Part of a small language model's weights.
Size: width 160, MLP 1280 tanh GELU.
Training: a variant of Adam for these matrices, 221M tokens, 6739 steps.
Each number is 500 + 40 x the weight over its row's rms, rounded and kept within 0 to 999. Layers, rows and columns count from 0. Numbers have three digits each. The size before them is the row's rms in percent of the matrix's.

# down: layer 4 MLP down (transposed), 1280x160, rms 0.0434, rows 63-212, columns 80-119
# up: layer 4 MLP up, 1280x160, rms 0.0754, rows 64-213, columns 80-119
down63 107:542572504464521498456597511527518519527355498528553500502516460536485521506522520493506506483482549500482533412517492549
up64 096:550481482495506464515465528476453516446590480506499493484422500486481556526506510471461432496508521506548523565470458548
down64 102:479533446499513520476603493495572481509455511509462493580500457550519527489571514536579528467485518444497518393512499580
up65 107:530539457513467421507494528433485536471563521464476490508490493547516548555472519491469455492550532505520539591442470486
down65 101:489534447448513484383619473522557474513428505519524479580506441573503500478502490520551490510498540501483514379563546574
up66 094:512480496544503446515479538491481484402583551494525484493484521542499511555541508467452470486490489516567509532462454483
down66 095:471569453522469519433564529525541519515426476475517511505492415562527485521533547534581499524486526526476472349536502570
up67 147:521488498554454439514462555469479497465581533549494460450471509538506525549509527431443482484537478562520527535468477470
down67 082:489476474545478493488517480463586516506400516523471517503526439577416473507462584523524481528475468522424467442552386546
up68 025:509514456590505437512503474610499499510479492524511472470538520482511494501573510514471473506575480617448455511539511477
down68 013:496520523423516439506481521544541455531520514457494450427505503463511493506578479437544475461528470460517483521466508497
up69 025:502509490566479610500496499438501508527496487504503462542572487524444479494461445555484499512438455555516509529499459522
down69 014:510405474486531461513458513441560549494451581526488525529492529436476443577482517526516428420469504467518503499449491497
up70 086:470539480454503448519476510504445529466596505511475482540457522453489528524493492548453472501502537458564487595500496502
down70 119:540513451485502529464588539499553487536482493475525519517524487523545496539536514542573492543476483475462529382491487576
up71 104:515541473553462421487473551453507509440610531519472469449451503555495527556541516450450457494514505537548525551462484487
down71 089:460565495526493520430553479478564505521369451490547493560480449552585481531538514539528541509530516509482491387523515566
up72 161:541494482546452442518469560460489537454589494511473469453485533546526543557543538456441505476524501553527528534477459452
down72 088:428395502476513525456559506486509455529481523504521435491556586470514492476527550518500494506478561470528513482536498525
up73 085:504501473444541518491465502507486438454548475525461474537416503497481535527468530492452536504486463502571559579433494477
down73 133:516511473474497505461569478489495534488424529538571494510486522523493495528520519505525525496513458484530464353539519577
up74 098:473545475541485394499485528474464507484557546515464508486480514494531512495472497464456487472557472502520519585507433464
down74 108:481569450488511506432604507506526468520377520491584521550478465534556514451501508536590523539539601464459540461471542577
up75 089:484546435487493466539461558485469530454581523489460511509434481499502551516495532507463476519524514466572541582495495529
down75 123:535499473468513504480570530473477490498463497529547489522513574512517466499538494506509514456510504477570467340551506562
up76 138:516496483535485434497481596472499510445589532522467462452468518524540551533500530437433481481563479523506529546467451492
down76 074:408461480527527488460555474488514491525443529511504497525481426512497447429504519484582473458517507568478448484579492546
up77 129:553499493579448446527477541480481510441554514571502465490492518548469532530476500439439465471514444549537517565489456481
down77 093:482574470497454506419601545496557530507394543537512527512497479500501499477534518547526508561470500521469544437544462540
up78 148:559481499543425428515462545485508502451571488539489451448480526523517523524513522440427504478526492552520543540472481458
down78 086:420484499523485514457624512447564499485422545523498486475538453606472512500468593506530501491517499491451497452593439521
up79 146:500490490556472435500450517444488523421585511521471458447470517561534535564535540436463483473516484549510533539466440447
down79 103:467447454518519446433578446493607502501402473620422486448547502519501441474461542498560599420587481475528462430504460568
up80 136:542513490531463439506451582466462519464584501536469506469471557536508553529526537448452468470508498544550533541460439465
down80 084:445484444494492460513591493481568458487432506525550478561439404578537541485471525528562529460538555461490530484497571575
up81 111:513485474544469460496473556459443467435580549521498448477460538515487536526523497413447473480494468529550490581456455480
down81 088:485547447536446511479536448470573549528407497506529478536531411504540463532564552518551555488510507548453451435527430568
up82 099:518474468511506438522499577510463498419584496504487482478424502494515542526506526392423484477519466515536494566456434479
down82 092:462556485552508530484583519516523486466391439523503481511494440531521519565531518495588499520528534527460499463516520550
up83 091:509476502503527452567568535525428530420559448493510518527508592501485554500509526476451480457488500523529537558444472422
down83 128:484558442534466485441537556501506508508466509543498463540477431566561541568527499510546480486513560500527554416549541594
up84 142:541460451518450438520447552469470514457579521502462489449471536556501548519506524439434460470520453536536563525474459465
down84 093:441433455506469539463549502502570452533421453562455467530494455555524521438442522493632524437508509515538480453503495564
up85 091:502509467475518453559447508490474518462627468476460497505450501514484595528505511479453420488521528499548562539468477505
down85 104:538458448507482528484606520459538516489492495519534492551501510525555551485541511514552530491470533537515451345509517606
up86 086:489499481468545457517486544513461472467563513471487474515405474478496541488497481499438532481527496468542516597457475436
down86 117:491508473453491519409567490484572540504429483533532499505507467543521476537544519508588579508526494487483487379560505586
up87 086:465508487488481481508398565445439503433525534511455436482469463504468528505503510458412487470507501541574507520446468461
down87 105:546466474521482509490571547501517479472420527558493502547489505560534538478488517547536488538505501497494515406477472493
up88 098:521485432482519447489445512461469501412597463496463475460461508514478518555520496475449483481478478530520523552454438487
down88 113:458495425479473503491560518523568517512426474502598531548503427531513510546486516499592515497498579496499470373528506562
up89 094:506505461543495447496456529454453531446608544503492481459467509513492549553522511476442458491530555496527520549473462497
down89 093:541526430497481496469590490481565529510467495507524491532485491495531505506521526541559489530512505473487488327533478576
up90 090:522492471506481428496472554484477509475600489510479500473441470525473545493517500447441464489503506492534506573425464527
down90 095:462566433481490552447543467484573478501365468536485480517515423547525525479537548523591475502506523448496476377509494574
up91 094:477497485521508425545480522468438542425582519516460484519436491499502544515513487473468453493488504483524533573484456513
down91 106:537554442483518492454595478451592513466453496535480485545521474505521494470504494539540488420518562437471495331535493578
up92 087:523496452499506449513454509476453523472575528472486518509447473481521582506479574489454427485492505478511565578475497502
down92 115:554539447449491497454600491474569507484481525521509503553495504508513551484530463517551513489501552501508489384522513597
up93 089:487522497436499493524490550518474490431560466495471496492497502461493516487546529478436503492501522493537520588459470481
down93 123:488519436481478510450619501509596503505471503498502512527544471512514493523533508508527544525510511464445463449501507589
up94 087:499461438508517430544479561500458525442589476515483489513468503506531543549540510449444472492476486494560490587484482478
down94 102:536561433506512486502600524500539532529473482499516501512516416551516484528513515522565491490469525536491532401477527601
up95 081:479494420475485485484450539521424508416578499522501503499461486540495561558501527455411471510489492525524493597505484495
down95 106:511492455499482518439558465500572516490400490519505481526511490537561522532479510529543514494502496527483489371484478568
up96 110:528526463578449438514497509476478512441585527497489437519453547547516511525515542476485472481507491527533473564489502508
down96 104:480554473513505509433606462498536477514401513482545486529513446485532450521539517516551554480510528520480487390529486568
up97 085:501501458499533461484430518520456541436567522497467525492440468462534544462461550418431504483506495515553559569474488498
down97 124:543488438492465535443567521485526508444438489575540502508502563507536528478511538502510505481541454482535492377497458561
up98 025:505512451549565522517516411484517519562485468446523574473529456522425500441468464493500528482562452538562546501521482479
down98 016:444493465574487436514466522512539504493439496483562455491542538483489483510494435511523533524512442496494540446492549446
up99 078:533508417500514475530452523453471511434597500494498494497470503497521542532531518467429466490469501492558529568451467504
down99 097:508540452506503523462582499497540500488402492525505492536499468554532505493535545514570515494506481496492472342499490557
up100 092:520472473513472457497493565523466542432610516491462494473442481552504553535526526483438469493503486496540530551466475477
down100 108:514488467510440484458557519505534498508429490509535496505493452590511504524501536527574523437524533484501520352507549585
up101 083:535526439505457455529457553452464495455588492547479477473442420492484535523524504429434479488487493502521522572463454536
down101 098:512533453504502523468604488485570515500413503498523501522504476565519531508533527518559532504506471498491469359504481555
up102 121:502484484536458442519461583495481514472576503547477477496474516511491545534493525434442447494506486526541524548450460490
down102 084:488478463500494525430558503530548516506416497531475483503506366551490531506508505501531488487495558506476538397508474560
up103 109:536523496541485444540495559436469514439593495503468500449444496513504547554521539458438452487520527536571542569486444479
down103 088:496533441502522506456604461446584438480431548535508474556485421569527541455553539505519594475468533441502489405539522588
up104 088:496489476475511463546517516527430494392545525482486501547483537506503554507529512458465446494488487489549493572460458463
down104 113:514547423551467501432541537492494517471440486522473489534514434560549496525519498506561538450517536475459546382524518571
up105 094:496476470540492414506477547461474506429584486516482529488457478485530531502493477496420457506503519518512496575451488495
down105 095:530551461501522513506582483485496483523485466535513480494501467553488501526539519532557464501513500507469526378535487512
up106 134:497495451520472453508472582498476520439573531484464472491484543556525555532495543420463454456497503530542529543447435459
down106 081:448490435502499474439644495518506481474409495534479470536456413558503485501465555518537534549563569471490518450532564594
up107 094:507525494519476454535473531474476465429576557503510484469497510548512539505506513454440510474508487544536466561479459476
down107 088:493563444506482519476568548489584517502403494472511487522515428573564484542515551499586574570480532539444524429525526524
up108 138:518468474568441435533500565501481502450589478527490477435453525551507520531541497441449478480531472575523519548461467485
down108 077:454556471546509516445595490484613497538416471503537498490558449513461459476535527500528541506517460531413491446547420573
up109 108:481478481565436461505501522476477530475608493531513453535452559526486549516494509441459452490533492539544503558458438482
down109 092:488482450534450502448603507487577472547408527507533490497466411498513445525497549523572494530509544503500476372543492654
up110 078:480519410475507498464403526537483499483565490503448498533468522478495563507458506521429496513517504537543569553473505527
down110 144:560482457493499491468553515489453494515480527540554481531499551524528493486514504514530505459543466502547489298511514585
up111 025:505519472482477477517507406486512518551481490528524484487478486548501504502547535548529498482454430462560432520533569548
down111 016:463421499556526522411415585464577531489554496563566486435493466471543491593474490473449458516457523476517473514466481484
up112 085:465523465488522427494425504517474481438545475523458496499437468479491559502482524496421478486491504436539539613444501530
down112 131:544490435479525502461574523503504517478453510523553506533512530503520510496520511510538517521518451465507472361561491545
up113 028:416487543491451509459499508530496500552500429458500484541388521449463503506527523584515516503511593534398404494466539542
down113 015:404423489571509553524496511448575511480473492581485564476572436491480467532419597479518496500539494464439506592508507480
up114 094:480497473481492467495444537483475487457578485500483496454409484456516556493465525465435506500503476521530546548409476501
down114 103:534495465486474507443581515498511529495447502554499478528478457563481535475520535515574562525525536478513499343533507565
up115 081:498550408509482464509439522516501495415590507486471553503477492498453552487476512505441490503497497516545546580466503478
down115 132:497508445484490514431593533458517518487429524556538505518497529531548510513514510506545522483511490479545502319524502586
up116 103:505501444552485428517494539487453500465574528521461475449486537528473544503473509452468438467520483489544510600477459503
down116 095:498526459487491522451627468513594496490430531489510521571481444468563519526479507546563460509520555495368547482457562542
up117 092:509514465470509482523452477490463523455590452501455503482441479444488571518485497450468444488476495485553543561482468497
down117 120:502505444471493547460582533487522524503460490547503511555486478513515589499529550526540511503477486507549541367505469574
up118 100:546483462517448404500478562483427525449591505544472476472490552526541545482516512457461506495535525571555566585481463473
down118 089:493586444500479545443585518496552487537391503489454454568518482514557534485560510517594547532512541456415536452482512591
up119 094:483484463515532436521462522440475503460594534495477507504447446454492516514497497414441481474529501500513511555469484574
down119 095:545463472544501504483558478544580546549415487531474510513532438521546491545503516517569505487470488492501465360504448538
up120 031:531485459489600491486499514515498499508497529470505440470463506506488471476512534679491532525460516445439491498553422480
down120 016:507554510452462502479520518507512483489504461494481408466484439553517554567518495540547442465438469521531514511458569463
up121 077:525506443493504478499430540476442485439540502483481481510463475520498554538487492498440467530498534464526515574470472487
down121 119:523512450491493535437597493497553522491419510532520494541487498570522526543510509525567524474503506479494472357515486558
up122 138:509487506577452454482443565456474534445579516543451451451510584531529531557510520437424467492534445564514507547462445413
down122 140:452363473480495464498533501518512502465492509591526533518495494462465508440482559508594488433497412529418432521584460514
up123 113:498498478522508462528443512464482506478552500518518469463479490515473531503505519404484456483522509534541516536471478502
down123 102:477513457474502549491538491492572556523394492535487468501527475521552487431551555509554501441558503498497470399519526531
up124 111:562524513518463480488477573490462482468558554521515426490450467539542520516512507438422484454526470545563533562440462485
down124 091:564556499509514536454542563510511507470474476551452479516488392556560518488513560492531537541517498528482537462484525512
up125 092:474489454541489428552475551507434488457603491478466503497458489497503538574530494426473455510518516524546488607501462478
down125 108:519587442489512506467592471497526539505439473472554456512521448522502468534519508509544553472464510492489488386554516581
up126 086:507494434491514460537439548496474503452567479500485477451470478494514561539487517457449462501477490527580570574469461510
down126 109:541519420473512518447599524488531521478497516534498480522469532557519523493490526513511517489517482497513499343514506572
up127 188:518492486517468468503452562471480515462551511509457471453466533522516560521511527430454486469508468540542533521450442501
down127 069:540438528572528530502543514479512471465446507565467481533499442541484524427449509495516495490460503492535597496595515539
up128 101:537506477541466504532436493459492487477566510469498438537466491549485524530517506493486512500519500523533511554507495503
down128 101:484527434480492504473607485474523521481448554486567451486503503527513502479546520512569513467535500519495418405500498551
up129 126:522489493543459462487479540474498514454589513556492421441510520515515519523504515410458475482507443547510517548494467542
down129 103:472519488489481540446616494497599529508397509499547483500524464478515444480544512492567489512503492470470483428586503603
up130 129:560469449577452447507453549495517510455593521569473505462451519533505521516446506469467482482520469594508543510476475509
down130 094:541470422567472487439501446535532507512389508529620518497501436567506498450512559505588523552535504513517502397464497584
up131 088:466554447528513480534457532502481481430537476503438524473455529495489559493465561455473487476469482485585535563472504413
down131 116:509526432477460479452602546464489544460443529541486494523482532553540509487517509519535545493531512453526519376543553596
up132 116:501467476510508435535484554476459505429576515498528474475454503526521544523541499435437481474534494541533535556479455508
down132 083:464529449514510506468563442525542569512473502472549495448556536538467464550553532512586523482522484513435440427537467553
up133 111:530513440548467457486437577470474502462599515516504437478470506540498531537502519434454463489496485539552536552450481504
down133 086:502500472490497494486542473482586519543439549526535496538508464494540502474537514509563535481511525493491467400539431585
up134 028:565512514472573571471517420480519489540494456511495490506478498570482482455498520481499501478494435573468393499480460515
down134 016:477490509460573454487470459528503472469573530574449464443507481432459584592469509537438476546450480561594597486472475486
up135 090:522528464527485439513466516503447497446579537527506485466465474517550517585518476489425435535497504513542490595522468534
down135 106:545492468518505518440560501496516533502385488480537478524512452564571501537531484538609482473515519497455457410498526532
up136 093:486452443502478401540521497525463468425560464512495496520519523472511538519550520441452460466470523492537475598481464468
down136 116:521542430495510498503568523510564512519415446515514501514512359557519482556513485523565514524469566499480524418516538584
up137 088:554523444471465474497479531479484531439589534542494491493458506512518525535489483513437470496480528521555536588489481477
down137 098:486539440468511494430616455489535496520376522503498476537521452536597456463543500523570497501520513471491474384493528589
up138 085:498524431493533462539451532522447518441586441518471526490426490495516550537529508486445476467506490472554517575456499534
down138 103:543516448526543515460609502507507488508453481511525471506492526552509506534495480526552523475528529504503473400519504586
up139 084:501549431500535436551441519516487496467577504488467514510426475493457546501491527484453499523500543537593557552467516459
down139 120:510528429480505515456601520456488505506448517504526498535502541542518522457526523525533509495514482486532522357507485581
up140 090:482509424495504450536504502488462510418590517494459544527428500522499569513506539481461478503464472466554554606506485508
down140 123:535513450474496509452600519523546524511472487509531479509514535536543497520529510524522536460489514505499485336539524571
up141 108:517476479538471420558475543471454516443603472536471499472472541534541529523537517466447453485505510511569528565454487460
down141 083:441546432508482523429633480485553462519366498525449496582505399511501485480512541546579520515488488462454484425516539576
up142 099:518486472525504463536472564487450525459566476514476505466430474501480563545507516459439470482501514509536531554448485491
down142 096:461506447473490575438592524502562456507388480521436490537528467534545539450485512519564493518510541494536489419472499567
up143 089:464532497449505493502509524509460510444540492510491471505481503472490570471549542447464485482521479488559555588482484494
down143 110:531560465487461528380633465489580529530413492509468494522516450515552521549528500499541582476530542512456439462470490566
up144 118:476550481557476449482454544474506529435602513532472442462483560544551532530565529447429464496501456549506496539484481451
down144 157:443383477498501436502478522474513572437487498575446484452509508484554530433502502512527529441546443546498423487583489521
up145 097:473455480528506420508465556503465499426582516522487494491442507517483548551522499456432476460488496525553531561440481522
down145 083:465486443530506543490576497499533489515422459507464516519511443555513465512516526518630515504526544518508464433534492569
up146 114:530542486571458474505486531481510501459560524509495454469460544541519514556497531451451491492506459553522512597458472476
down146 091:462509477519473438444568474495570478486370538460546486500528404554497430502529557524535566528511532506477461452546555555
up147 125:475504473504531468480441553507513519442559485493467516445450515486489546537509513464454512465514479537528552517436483491
down147 073:522505469542463544484500538424527468513424538528535488488551500642496489431533529509611501491503516499473476411514480560
up148 088:466522442476546490494444474538446511491568496482480527538423470463493540529434482539462485500483512472567517593454528539
down148 157:524491461469494508448575514497516504504462530503565497522502531525511515510537513526534531517529449476499468327535503575
up149 024:535522509462446544471507418511494498479503545547505480529585523490508507503480472580505481478564525540473463510539480519
down149 016:518511505498542416570537493512519502553459517486479513513522495563472499504518514484491567473501357573491521391469519423
up150 103:527463458495457449497448555529469514461562480487445463469436508535505544502471524434465457481469490515561581533478473482
down150 099:551435443516476486475592546477491517467438563529492481529486501552541532444499550483596491479542527463514485343445532577
up151 152:502474471527486424525438581489474500436578482530480472466468510522499537518495515418432462444533485532550522509479468499
down151 086:494476399465461546375573499500513506491434510516497463494539536501511495472471576522562473533458477495498452417484532566
up152 124:498527499531454483525453518435494508449556500516438465441473541520507544546521534442457480505515446544504526543471471412
down152 134:450408493496479516481508585470527496456482507565459466454512489482536533427546500489533521440470437560489497553594529490
up153 021:499524532461571494497528409505507516532475462524511540506573498491545514503417434522524504447532485527538467501518508473
down153 015:481486516417520426497475550491540525450513479472497426510509530533491503475545503482475568508483461537511544473559452474
up154 080:492530483467523468506461538494457474429584482496480502523483494488529535483474514482456484494514487494593539574478493460
down154 128:520526454478480494456597536504511520492482535485543489501525500527546515510538544527533531527513454491514513378509500576
up155 166:497457487571470449528469589469486514469571526525466458444462533560524550555529526424440473450546453574507511526470472445
down155 089:443480518491440463487521471494486509513448442567474460527545524527494507408483547503531503465566475538509498491580482534
up156 084:490507420500528462504449500493507502441557483476474487517454464466504551501497520480438472498486511441547529591460474530
down156 123:531512460472515498449594516497527514467491517517531486516489532519534531493537507514540531495508466476500492359541495576
up157 142:520500501568466435523475563443492516441571498513471452434471506487541525521543504451468474492553482543512542538439455505
down157 084:498531498514505537435577508502571478497433546483485484528501497519465508523560527527571488558530549526486510388503437579
up158 086:498538483483518453526476531521449515413566502531438513505445459514467530541493502493420505495524512453589532564474496457
down158 132:531532436476502547452567555506510512506448505497550528519526517545520517518531510518519518501512474485528502344493481567
up159 132:524492489575433433513491558462479515450596504523489445471471517536512538540543511435459492482520451555535537535479456479
down159 084:452524448482527525421606497484577485523445524492501504527508456497494478493568510492545510597515552469470490464527449638
up160 093:548543451527441453501451512461475516454583493500485459489455485533483523537507493458418477509505508546556502568484495503
down160 095:463548436496493513435605491475554529478370494525541487521528472530549473470569510501550509485488506473504448416566503578
up161 026:432495473460506482495509466426528507490508480500496455530352440488476522520453519515504513504519563479453462504503547466
down161 017:530471464506450460516412539495407470446483540518543472417535547473484513477477493481540464498492487536501505456521436580
up162 030:531507565492487507500496442471496521523504496510529490443540470505480487471429508533464486474463503531558448525482507536
down162 013:513454502496598439510414556452505550512461540481524530565467564496460508512528508538516518503610535460496492451544539478
up163 136:504432489616451440554428548499485509441545562544457497445502533520491507513456503462385461467503450553534532515501492501
down163 148:540438474463523553462461502496493548509500560539510514526496562509502564430542530497541437453464437464522560483488452433
up164 022:478467480482450522475520527500529499489482444510502467577473465375489508526595411487496501501419503484493516489472508528
down164 014:527475490539505511544442485480453483489526532539508516519490570451480492521556476533457490472535481481416491483502519556
up165 084:499442419501491469540496537526440518431582485498474530507446528492541574519496524478472464473502494498546542583498486486
down165 112:508513427526496477456609508544535528502400498498520486497470488558563489527532486538592489458496552493523500387541517594
up166 023:483529523626438521513515548505526512529481559518524440501565517618480475526581480487493521538512517566528533513456580486
down166 015:550452501438475449466454567552454533503466498451536524518516538568441482474433507485522456472424461512549437544567464495
up167 130:509457472598445447526437558467472540421534497539484483465487512529541566542481504473417446458499509583497534518522490450
down167 131:471491441521507480433590453511462494502423511540468489539539563495461553449509550508550424520495474432543520484512512522
up168 088:488457488499514463524438516461455492458612475495523485514459516494464544536500510460445435496509493445560526547453444535
down168 100:517453463523503494481592482499528549518395528511508480499482470515527525543504526504608515477464467525467449359526471560
up169 096:507518486514464452518504538495482502454645505473475473442465553567503574509534500451498471480505484488532547559484466465
down169 099:498488427526489538452580512498537518526406512507515468545505450573590491501536498514604522454519560459498450406501550622
up170 090:512526459545505464495433521441524512465592459515465489442435495543513548525510503463448493495518467525533514551438487524
down170 088:520499472534515550471599480488589512491394495508495471508467448585520523446504526519608529504504497513484488391519486548
up171 102:503509485541464445522455572462436517431592573528479515497460471493517501520497505446423495487532527524553548567476481484
down171 082:494559420524509510487559484482569518486425509482462518516524448536547501543513483540554480508514504513471485408494425533
up172 096:542513479558504488520483550458475505460592462531494472502486517493508539512549495440466454484499504475534524580469463534
down172 091:482517473509514507489593451506567512503415483495477463557523444580569451532563530539571560470500515501446456403519556533
up173 118:589516486569449473482461527480470491484555508528489424502484497550503540540523516464461500466506482551535550564477490497
down173 094:531572472510472498453618473491567472524403533509547483537521495551527474465565513543526526491526572484517483425568502615
up174 022:470503505538474526472498361519498488485497450471514489485488506528482499501465460413491504523541465505464446508481438438
down174 014:571527509532542480544514490547533466501504529453533483510495558490461512525507482468510445436454568543437438499469435500
up175 135:512520465566474468502465573487497515466565552543506492449475494536472516540515520446455503514532479575535525526455461513
down175 076:483556483502474551490543483452560491515410502500526467511514419570472483437516577491570547500533535518477481400593465561
up176 094:510523444534467458533468577515438503434550511507463501518498481499513543520522482446442438459504552507567507588474484434
down176 098:536582441514513486460616488497532533477430523495455484544476411559542523534494509528547514547494511461512536406466527584
up177 084:507548473476488487527472540505420524458583519514486497550450464483502591526526480490470500525477551468553562580501510476
down177 114:503571429483500524464601541455558523523440507506502502540518499519540513498544515516582506522490496473487485393496452554
up178 082:505523447484519450515440521504448469435574479492468494506453476529519538501485526450478490499488493495568548598474489479
down178 117:506511433492483506434591505452498532504434536528513478503517547541540505476528542500547518471532438484507506373494481583
up179 109:559492460588457455508480544484474505454598509519502453456477509520519542533528505446459483500543459559541520558477483491
down179 077:438540463513481517472596468478575501495343506494520501512521423554527473510512542519568527519497516530490468413535453581
up180 088:535447491538504462544487568473467502426619495497497467471475491515464544510538529433458484486512469516518511558456453496
down180 104:510547416524481541443583497494561529503453490496495465542510468562540532529526546509569543496516497511455496368474514596
up181 095:483468483521460466537512564503481517409577521465454495498427503492524556526521536469468474488517509541551549578448455501
down181 109:475531461483480490461582524497514512511479513534473449522458459563521518511557510513556505425528589463525528409535542592
up182 112:533523470536490444498468551497484525426581591504471463480449513568480547541491536504455467449515494503502510573475479519
down182 089:519556484513513494475574515493576483472473476481490501453503475502464462491533502531588532504492530537478541394481529546
up183 087:481522488507480443485470532515465512450587522535434498517433462489466548494469547467457494449533485502556581567464491480
down183 107:533508455508478548448652496482552515473410509547473499539495473537514524501490537532525521519491465477516518418472488595
up184 088:433504480501514480528436487520473526445612540508461474469432486534455537550496476483440463485464451505562534540460457542
down184 111:487419436484484479460547535514475515502458492508553514514495510562561564521504516507585524489509492497539485320496471596
up185 100:486512462538504440520474558459488513449613485500495500437449501492507543524506519459435480472509518509518554556461451475
down185 082:500528473493498515447572478455576503486438500529489501526469474572528548465548528515586531493482507490501485363544482542
up186 025:486532523522457497518519481491505512546482465541510531570525488425554544493508379462520531494421515509531515512453543471
down186 016:457474478557492550480449526480544541470571469487507497504535555482491479546455532514487546495471492471440504499567465541
up187 101:527480468512497418535448556477445512454600514517470477462457478510496540530490530444463482500527521510533536558469481482
down187 080:505507424508487523463601513473546504489428503504497489541491488553502539479536559496560517485518478501496477368493483557
up188 084:512544441500455480507438552453519488459573484507474493470463450465509555480510479498416484477494487552544537549435505498
down188 124:506517437470502537449578510491526515505415500544547491528490474551531537480526521500543521525520480474512506342494480585
up189 109:533501480561491428516458550520445503439599547522482481450463487502537548492487528453432463499530514518551553555482488485
down189 086:498549479511489529491575509442590534499397526576466493531507440490499510487544547508477503498445514502448444466543410533
up190 095:503482436469496454519465538501461513453590484505483475526405497516502575509463508457465436484489496475585562594448501486
down190 116:533541442501480504448563519517509541490461476517513459541490539501513536523523526521532509481524439481499525335506507600
up191 100:498588483528489442476475548459486482449586538490455476488458508510462542466522503471447518481515511541514498581472505478
down191 102:483557477474507485490570492440545517521397507520498497546502414553529534490546496525583517472518483427429486460486491531
up192 082:577525440497472490495454506407482508440578482482469470478460466501507531517521504456435475505520502492559522556446481528
down192 094:505530452500481512464603488498559514486390509514513490521510482561537542494523542504587526476506488483498473356508484538
up193 087:505521503492528448475440515481475493485602530528480502398458465501505543554503496453411485466505504490542520582433462496
down193 090:527516465519534520442585466474513555502428559499509479533524443516545493503529500520548527470543486480486508350536532555
up194 088:494503441552517433527472498506420480415600495470522493519494485521494540523532492474462438492507492487545532586517495498
down194 110:561554431517514512456604477481587526527409483503492496556511458576548523500528497538569524506497517513464460371444495576
up195 104:524515448549455445491467554521483500454595519502495466445464500503500527509503532411434488497548466558524531570478470500
down195 071:474550456518496493445582473480575509512368529498542471530510423554518457526542519494571543520507534501473478412533479559
up196 022:548531533560540512508512511521483511580494586451522500393580512527516497481446540513485506463528498477456421493469523559
down196 014:434382456529449466471497542456537526449418503487513505492499438510461459464474477534470514551499443559521527495496566466
up197 077:503512470494484495489445520487462499447617462516488498501431459484480554500497483491466477509487519511575550588464473510
down197 117:523541449486490540436588519481541499527413478506533502527506473519537516492543529520552530495501487484487487348502492565
up198 078:488490442469484483540420521540447499417572489485476504462452458481533523495496514505419487474455516482590568575489487522
down198 135:510500437498523499476538524532499517497454553506556494522477531533540525506505522530556483499528469504518476329528497558
up199 091:518534466474527455514453500432489485472611483517448485465466485487480552506508531461469481502497477459504529581407478513
down199 110:523524444467534500431627425482557494505411491502481507561489456523499526478532540513533563475502503470504459376506501558
up200 025:467495588530564504501507535455494506483496495572493486506461489455472502479564428549527513521480471477421429501527529434
down200 014:514561503539523495545469521499560534500454441511541489476509453440502527483513486427501461481561430535479471458510507493
up201 090:513496462472504437553485545487452494461617507507458487519435508509474594488535528468477484513495493495534541599462468503
down201 106:481530427494496535431603489450531510521463491540482499554484466585509539518570517523537536469523507500486472391521503629
up202 123:549500488578449462527443548454495515444579491529483452458479491562530530533538509461455444498513491527520520534456472460
down202 094:451479414482529498442570425488544489497417490536470510544527463582494508502547548526597520540492478521519477344485518558
up203 184:516494487558451432513474586472486534456571506534479451450473545549522537554535526416464470472521453553553508524487452457
down203 083:471506439489501489495587542486481516443429457515527456543537501510484555476461531551558475461507542587468543536430497524
up204 025:457515510500478510490512430431527497471514484520509507450442475513496502486405531492526531517516496522500495485478509479
down204 015:517491505521507507469504539548460466528462521540459531479468536509505558499451527513455475477469548502486462531478461521
up205 141:516505485518468438504471579456434510451580506525471457464463509513512545538513514435444491487526510511550511548446478447
down205 084:475545470516507529482565522525510481476392479531475492535537429544567465449481524487466466518529521508451546556498537517
up206 102:516508512510441456507465564462462495492585483528459463493455486499531546549489505456459485487509518542517544554465464470
down206 094:429499424459519537448590474426545510487388548556500479526524404570569523477527526504536546547479505426473522471474564631
up207 085:478472456486511449549452535516471521448595475471456520520450513532500535524455540524429469482525493475549533566484460467
down207 127:524513470475538490490550532511504492521516526533568499503502538504500499485520502534514498476520461482514488321532527560
up208 095:562458428501500480510457538523433506405553490489470473485474501498534544495407524399489479481509492543573564533487504494
down208 109:523485406529454535478529509495531505482437537548517488537484495552533524468527540487562507481562506480530463336505515610
up209 105:524486449499492430506452543466487495444567471527495515435465475499516575500481509417448487497515494504540575528422461534
down209 093:465459474530511529487549480489512513491427505540471495492464519557444493475517551498573540489537489497508466382511450529
up210 083:498538437451518488471462509488495512469557540491427499498453479487495578499456506502442513518507492495533586530464544483
down210 137:548496463508502547466575515464507484471396513544531499555493528536537524488507507508550522487542490474543490328526533599
up211 084:500467487483509437513455534517429495457642516522466510518471476440521580566497522473453472519495520495567498580430471514
down211 095:468475394518476522454590496516544553494407476493516512546533466556525523517528513502550519488511516487512451373500484602
up212 142:507461457509536413508430547488507488450525508531470528467457480490503536484461503414447461458514468486542568524461481518
down212 092:471475494484529462499462518495460565492390515522405443534545540513488501452475558463560483522494454503525496439477508511
up213 094:483533468487511426539484535533474517423578488533467461486496475485509514525527489464458455458524521500538533586453448500